Part of a small language model's weights.
Size: 8 layers, width 64, 2 heads of 32, MLP 128 GeGLU.
Each number is 128 + 24 x the weight over the matrix's rms, rounded and kept within 0 to 255. Layers, rows and columns count from 0. Numbers have three digits each.

# o: layer 5 attention output (transposed), 64x64, rms 0.721, rows 20-34, columns 0-63
# v: layer 5 attention value, 64x64, rms 0.267, rows 21-34, columns 0-63
# q: layer 5 attention query, 64x64, rms 0.123, rows 32-63, columns 0-63
# k: layer 5 attention key, 64x64, rms 0.132, rows 32-63, columns 0-63
o20:114120156117133149123139127120132116140118134139131132132171141118132122104147133120133142113135131133142167137108116106132118125106150140131147116108127111122149113096108115111126131114150127
v21:138123129121161119124133149137114139145134128118122134140134150117114114120137118169136136129135119128122133132120103112137127119156103134134137135125117135132140138123132135136120127142111098
o21:112152107132105124130142129089112141154131123122139121132119116136154132117129139112138130118133118128115119164134147120126095112108145139129117108104119120133122168128104104121137139159122119
v22:147131137142139113103156111141135142142146122137117125126129126114112133110127133140130138105136132112114148122103129107130137109152130138144133149132130101138132114130115108127125117126131125
o22:115120128146116122130122130121129144128124140143123147129146144137155144118140119118113145093126118120135143134091133128123116128090132143122127146121140126100144140131142131134126152133132130
v23:162134169135148133138123146121138140123136137116123156153123112106142113131133154108114103115115110137125131138122145135102106113124116100117124110126139133135142139148128135103108141115127137
o23:147129132129110101124123110134126130136119114136096125148141137138155108120136106120111137140146140107126103122128147148110124107133129132124109153119115138121115099135118124166139111102132130
v24:118131124156120136136124103117122138129141104100140153105125106127142154135138136118132128132133121133151101137138146126140138141132107135104146146145113149152121137143141131131109138133128090
o24:095129135137128123122133143134112131136120145112124126122127101156155082108127147141138110154122128129132132122167127144134142139143133135112118135121134117109140106118131117115101113109142114
v25:135146124108133126131120128140157145103119137118154105113116117109132110110114119129128138148156126120122132147111118118125110119127122110144150101130138124116141158123116114141118134105141120
o25:126113111118085121138145144122150122151145129116116134125132158128141098132114138131138116127124136113142099151129140132114133130123145127097138116143135123172139142130132123139158140128130123
v26:149136128122145132150145134130148124112125110130106098128136147107129134124108125124111120115151136128141125128128136138125105155166122140134120104124121118133155147114120132142139118115152116
o26:116158125146132143142140143133157103113121141141109149134138134127125117140144118123133114113134126113125121134116141110118132132127124115104118135145134156141150110129144111085139126152111125
v27:138116144144109141117125149126126134134147131125133141139127137126124107110137126137149112133118115131116122121117111157122112150102145109132120134137136146141128140127110100147131113132117130
o27:157121132102114124169121121137103135146137115117145133139145149128111151128133123130099152117143100123133137128115123135147112121116132096128139146138125133148112128141098153134125130092130115
v28:157135121114128120117081126125123112118138112123138120147120115114147104125103101125140105100102125113127134121140095111124115131136153130147145130118138111135134144110141112116145131119141120
o28:118099114124119127131154134150126133126154103131132134142127140143104128104137124127127128116138127115116119122154106082109110126119147100091138118143113118117140098145170140141150134133135146
v29:112112142108151118162136135129100104123136148119124127114134115104116125091159129097110157135126136111130115112131140113137156140159143125148103141130142128118117124141123124122105133126139150
o29:124117138138113120141113131107130132114112126141122119106103127115132139113129136121125170120103157156149110161131151144133119118097143131156129152130135133130126108125137135127141126170124125
v30:122137125111105154141099150119148118129145167126126130121150129141131114135149135147161103126127129116119142128106128133108125122111117146123094134167103154131123139124126136107151138117147124
o30:105135112106129121144150095129142121128153111110135122132132134140092144155147121149127130108139120132136113134132132121144141117131149110122127140117132132129106136154138095122149132109133113
v31:113090110123120119124135124115132133158114170105107126140135126162142137137108142145109132099139113146152130123127116134128142146131137122100115137155134148116115124162121139106126114127112121
o31:129150133126143158106119123101132139156096130127115103119137125134111091136115132133145156135114112119122145139184153120133162127144116150131131130097110116117117156114115130142125123130129121
q32:134130122124133118119134119118132135133129129116136135128127129137123132125139132131138131116137123133119127129141134121127137122130130120123120131120131138131137127121123132123119119130122119
k32:126125135131126132125133126130134129135129126137144141124117136127125126131125132129132129138128136125137131132125131138125123131129125128127129127122124117128126121131129127123127136129128128
q33:119128138127126145127108132133117116122128130136138130139124125120130136131123138121136116136118141135130122136109134142133126130116126138127130117127126123128131117126121124133130127124139136
k33:122130119139124123131133132122128130132127136127115124122131123132130122121130118124127133118131121138120127124132125122127135124127125126129129132129125140122122130131137139130130129122120126
q34:132136109126151120124152122114133137138138123117130130135136130139114122114150126133123140112143117130115132131152127122127139115138133122130111140131128144134127124126136126120126118128114110
k34:128121137137127139130130122130134123129114132126131134133116130129127135120122126120122133139121135120138132136126131139122121131137131133118126124130121115132125128115124131128129140129119137
q35:127130133122121143134115141122125112132126124137144122132129124134135144114120132129124112142113124135142123139118130136130130119109123131122129113135126110132127118130133121140124124128146133
k35:125133123129133123128131132133126137132126142124117119125127128126137128131131125132128124118123122131125130120140131121122137136128128129129125138129133138124123127127134131122136125126128122
q36:134131128117134125131127134122127127135130122133130127137130138129131125124138126124131128124134130130127132128127128127120135127131128127131121123127125129137130115133122125124130119132138137
k36:121136128133125121125133135125137122134131136132137116124120125131151129127126134124126125127125127136122116120120131143141131141112130126119115135124115138131123125123132140126119132110121121
q37:134142127118130133139142138121123129133117122137128117141133126134117136116134119131116125126098115132143146131134134122121131114119126136133140121135136106128126110128132117138130119143142139
k37:122129121125127119141117138126130137130126138132120121115131133136134131122117138123129114125125114111126113131141141127120140123130130123138121124130128144137139125126134117132124128132141121
q38:123108130133124126122115126144135132130136137125141123124128120124141130145122134122139126132141143120120120124133131141142143149137121122131122134123119143123130152130123148121130134101133127
k38:132124137120123141126131128119131117131134121125133131123133115130111134128125132128134146127138136145123138129111128120148130133114126126105138128122124116126131140130133137121142137104115132
q39:123110104138107124110111123123124152136129125130161128127130122128143136135139114148135116123125143146125122099185119152134154144143139118133126141118135157109116163140125161111134142097133094
k39:121128137118139133125123138137126127145140138119133128146138129127119129128128120128136129136132141132132140123130119115132136138137127130118138117123125115122126134129121136118146115120138127
q40:129104134098114149119116112091145141131147105106144131121142117160143141130123134152142127139124141165136122126157118150117141129136144109143146114143137143121120174140159149108117158097108098
k40:117136134093169144116124149141127122184163136107139120157148120130098137126137105137142135146136166144130166108129092107137145144146125131100150105120117100115118134122109169112163103093149113
q41:119167129163150090137145137140100109113102144128101135137112151092102104109143125108113133126136097104130131131056140075115089105126115162118112143119131096151133049107104099155147112190134172
k41:096132092160122079109139089126148132110098125194084118062110129133206103168084155107094092094106094091126079121144137185055130129156115093199089128150144142148127058103129126179094132194153093
q42:130108088124128137124130136205128121131143114157075143115119146110105156136168115107130152062065129069090147135216114166213198168109129093110061105112126223074129170132125127091102055111125070
k42:095137127130120130106100119084144128176139079190080148044183115080071140191052164127135116107174129105114109122177205096119189158128116083141167095140135149126196075080180169143230133127162108
q43:144151055182120096104093113118090142132054160187161121116145047135129117148221086152114087119180152099196139087201098124168097145155138179160166195208111099143174120092068110148184101175113123
k43:137141123164082160138071104214140125099135181129130149120214142097131107126139184132138073171133062176106136135142148092159206144171095123113172079120157080121158173146129092058126100170082213
q44:140094165068162126144094147124075169127210131169141053113138156128171091103208084111054112121130132111136167195070179098129211182178148069186196141092075171130132122104095138121144140155034112
k44:103163144111120154176099097162115137105154131134199145105115170101112255213135168095043088096177075103136181107042054134116075124116125096150155144132146208109134087099115158146073114124109141
q45:000135164090183067073167075170159133147087189135070138180127110108171129141153139170055156185163123139082097117108078116136126099096126093117157180123132073114084121035161070135217091054158240
k45:111105139144111119107125140093101076060138184119133150211156130126059140194139073230129167127114139123147094193111147138131152173132126081080234125122149181179153097109171143074138128107192154
q46:098104068156109100172166082089111150096173068122092093140101130101123145064155112115139059141162178152174141174105078171124197120021171124166109084086129107078182088167096120110154126108163186
k46:108078080143148113109219144170156057154144122214149147128163147135186163050152096122117129124140118133129160125097113082101082134095163108077161080168192181172174173171118155110161178209166120
q47:109099139123088027138169122098089086105151149136107128126103190104117109156086139134127056068106193096145216104141175094203093134138120218161169093107125080194154160056109065054088134059121108
k47:055167153140161184105123113000154130150118135175182139098075107108124106151119085090133101141121134112133171171033157150144167126158108151104080148119184149088106226094122111100122066207128155
q48:123121133125130130126111130126124113124129127135132124127139130119131128129128132127130126127123138133135121122119127133132125118127127130125135121126125127129117122143124130125127126124128133
k48:126127128136125136126134126131130129124122121124127134129115126128122131128118130125125134131134129126129130136124129130124127138131128125128126134132124121124138131121125130129124135124124130
q49:130130134140119139134129136138125126128127140130117128131125126117127130142120123119131125133113131125136132125126122128118116136140126132127129125128124121119121131129130124122127136126134135
k49:126134117122125112133123129118130132126135128133127124123138135136141122119137127134129117118130122138120122127124135127130138128115128124129126137131131144128126129142132128134124124113128121
q50:124133132124126134127115125133128121125131119134136125136129120128131129115114132134132124136125129129138125129112130136133129122116122130129133115137130117134129125128130129134126121128135134
k50:129127124137137130136132127127129128125120131122124126120124129133131128126137123127122128127130125133131128129134130128125127132134130132121120135124121140123124129127130124125129133122116128
q51:125130140127116140133118129139121117120122138131126136131114133120138137137114135123133117148108131127135122119115132136121123138122125140115135126124127121127131127121132131127137137123133133
k51:125136121116134117133124135124130134133136134132123124133142129131126122124128128125124122118132121125126124125137125124135140122124127122138135118130133125129135120135131128135126119140142126
q52:130144123117140135137145132118117133134119132137125125138134125128116145127141121135120115123107112127133142123156135127126141121124132128128133126129130116131129122125129121137130115137140129
k52:121127139119132134141128143126132126132126138128128128125121124140132123113121130115123124127124126121137121134128124132121129129124120126128125118124122120140131116126126125130128128132138127
q53:130126141127124140132123138136129130130116141125128123116127119131136140134114132127117119141126133126136130136124129132124122128122121134123140125135127108139130131121134126134129126123137133
k53:141123133123131128132126127119125136117127116125122136137138126125107121123131126126127137121135122125130133140132128122121125126141121130133142119131142117119138128137125122130132135139134134
q54:124130102135119115120131123114118142132124117135149130135131142126127126123149109145132121111122126136123125104172123131122140129143142128134120141116135145110118128135122141115135128127126104
k54:125125113121146121119135128149132139145131142123124121140115150131152126124142107140117115156116139120132138118154105138108121127151129132137116132136133131129110129117113130132120104136135111
q55:128156126126137120132147122096119119122126106121121138133131150134108121104142123139122130121119104141134130128123127104102111102132138140129130126132140120133123090127135108132128125164110124
k55:131124105142131107122136119138129143118114137141111121116109149128171115128128120129106108140107111108130118127146120153091116118153131127167097136144140144136120105120116115149100117167136112
q56:131178136122167120151183120108127090115130102142087142147133172127085108098144126118113145101123082106121136143092140082104099085130138146121123118133125100137133041127125073142118093200096148
k56:115135126162114099129125109112124128099097131163104130088129124133160102146093152090123112081120097107127090136106154152092130129138125110177106117132139129141146072134132112151110140179147128
q57:135058126109082155114069130131143167143133146121165107110137066152179152164102139147147116163144186157143116119154103187154163167115123096145145131137125138112133245134150182110136173035159111
k57:124124128187069098146130093107131127053075121169111142079112120132169110144097176088122115072121070102130059155111194154116117112097131111172104146132139157145148109146161073150090172180113151
q58:126139118195067116121133144165069145141105118143189136142083166086132102119116111135111120115144135129084091090083154107105156159132078139091126191013099158096090113166104168114161194135176113
k58:140087137137090095169126147152124173106125118108150126133088175091121158130130132136172117187155099063155105136184206076146075081102171127152130177136116199108141203153172024130171118136138130
q59:168157188092068098115124142136140127141056136112098088061141141116156093072113085104125169142137096096123160124114132171147092157120115101068118163157176200116145060139089112074181075071131198
k59:233078161155106150106140072082189128090102139187093128124088201094145115090160098107057111174107156167110129105199109094103144114069075176149082153148108174106129116093126184161068139153103182
q60:083148115196135166196127149105198073168093095100119126121121218160109097177147119159125153121053145077103122110101139096166093172096066044134137137152072083191186181172073141192126090115082169
k60:170124122051067047166111067145151138176181118128132124149068126111084144165131069124073094084114154164141079158115121149158131133194120106066073108161157098203087120170154108150181148171083190
q61:127013141144131145192074113047117149106096115147131195158144145118124137081150137106128153127144103115144069057073089134134150091176164079162062117147162051152141166091171168102155096074151083
k61:206133076116100158126186081153073087184084055165111119105118152135115068175166115114103105193096055128138080191106110113144130050172170155148074134114161148176114133101037152134109132082176085
q62:114117119103149168106146108105073210125067097094159176104113161145163126175174135063122128078061150211048168164151134153207101158145080128197124074167095188156215112174098063114157190119201123
k62:199125128132220118153172132131187094071107176189127085096041102128116125172104118149172108162103118203107099116092089092179142122156136114175122166147143172143121077163116103063147116174144071
q63:140123213170076132094156189156128056143156152101130124100084156197074168106149138120101075111122138165144080167180107186193114144154171116207156116143153090019131154088090122178136166200145131
k63:117061103142124140108186181146110112130104085118130125105074084149105044119181136159124000142129135100099151089091119116096128137215134119085108109156147180107155072126199112181077123063108166
v32:082059122124155136124132137127125146151145142148145133136083079159174162107134145144092164135118090134161085152160189153197140152095152113148099114109164107100168085124112179121112092107065165
o32:103058097146135146134138129155096134212151122121141144167108110161167172112105144134066182155116077114137063158180148157164132155119151123139110120124147106134159076122086168108102102120118116
v33:119184092114102163133134111161110110121137162123182165107094116094173084123113107159048160134088190093098157128142118116189127069115147144156141062120100137128196097130144090150145116127153112
o33:104150120138113183118109133114139102109108171124201182095064107090145058142105096151086171118086209135118141096153141112165144087097168151154148074124114120148182065137157113150088101114108139
v34:100104145167138075122073097111182138163136148158154096158146146159144117079112137111146090152077138060131162173128118096169107077139172119157171121154098091122090087087144146107144170103071122
o34:134060132144118066128131110127185151138127152158120071170140137167176061085152131131121108127078156081117145158183112072177134125156158099139167147127128129151121103150142112121153151092085129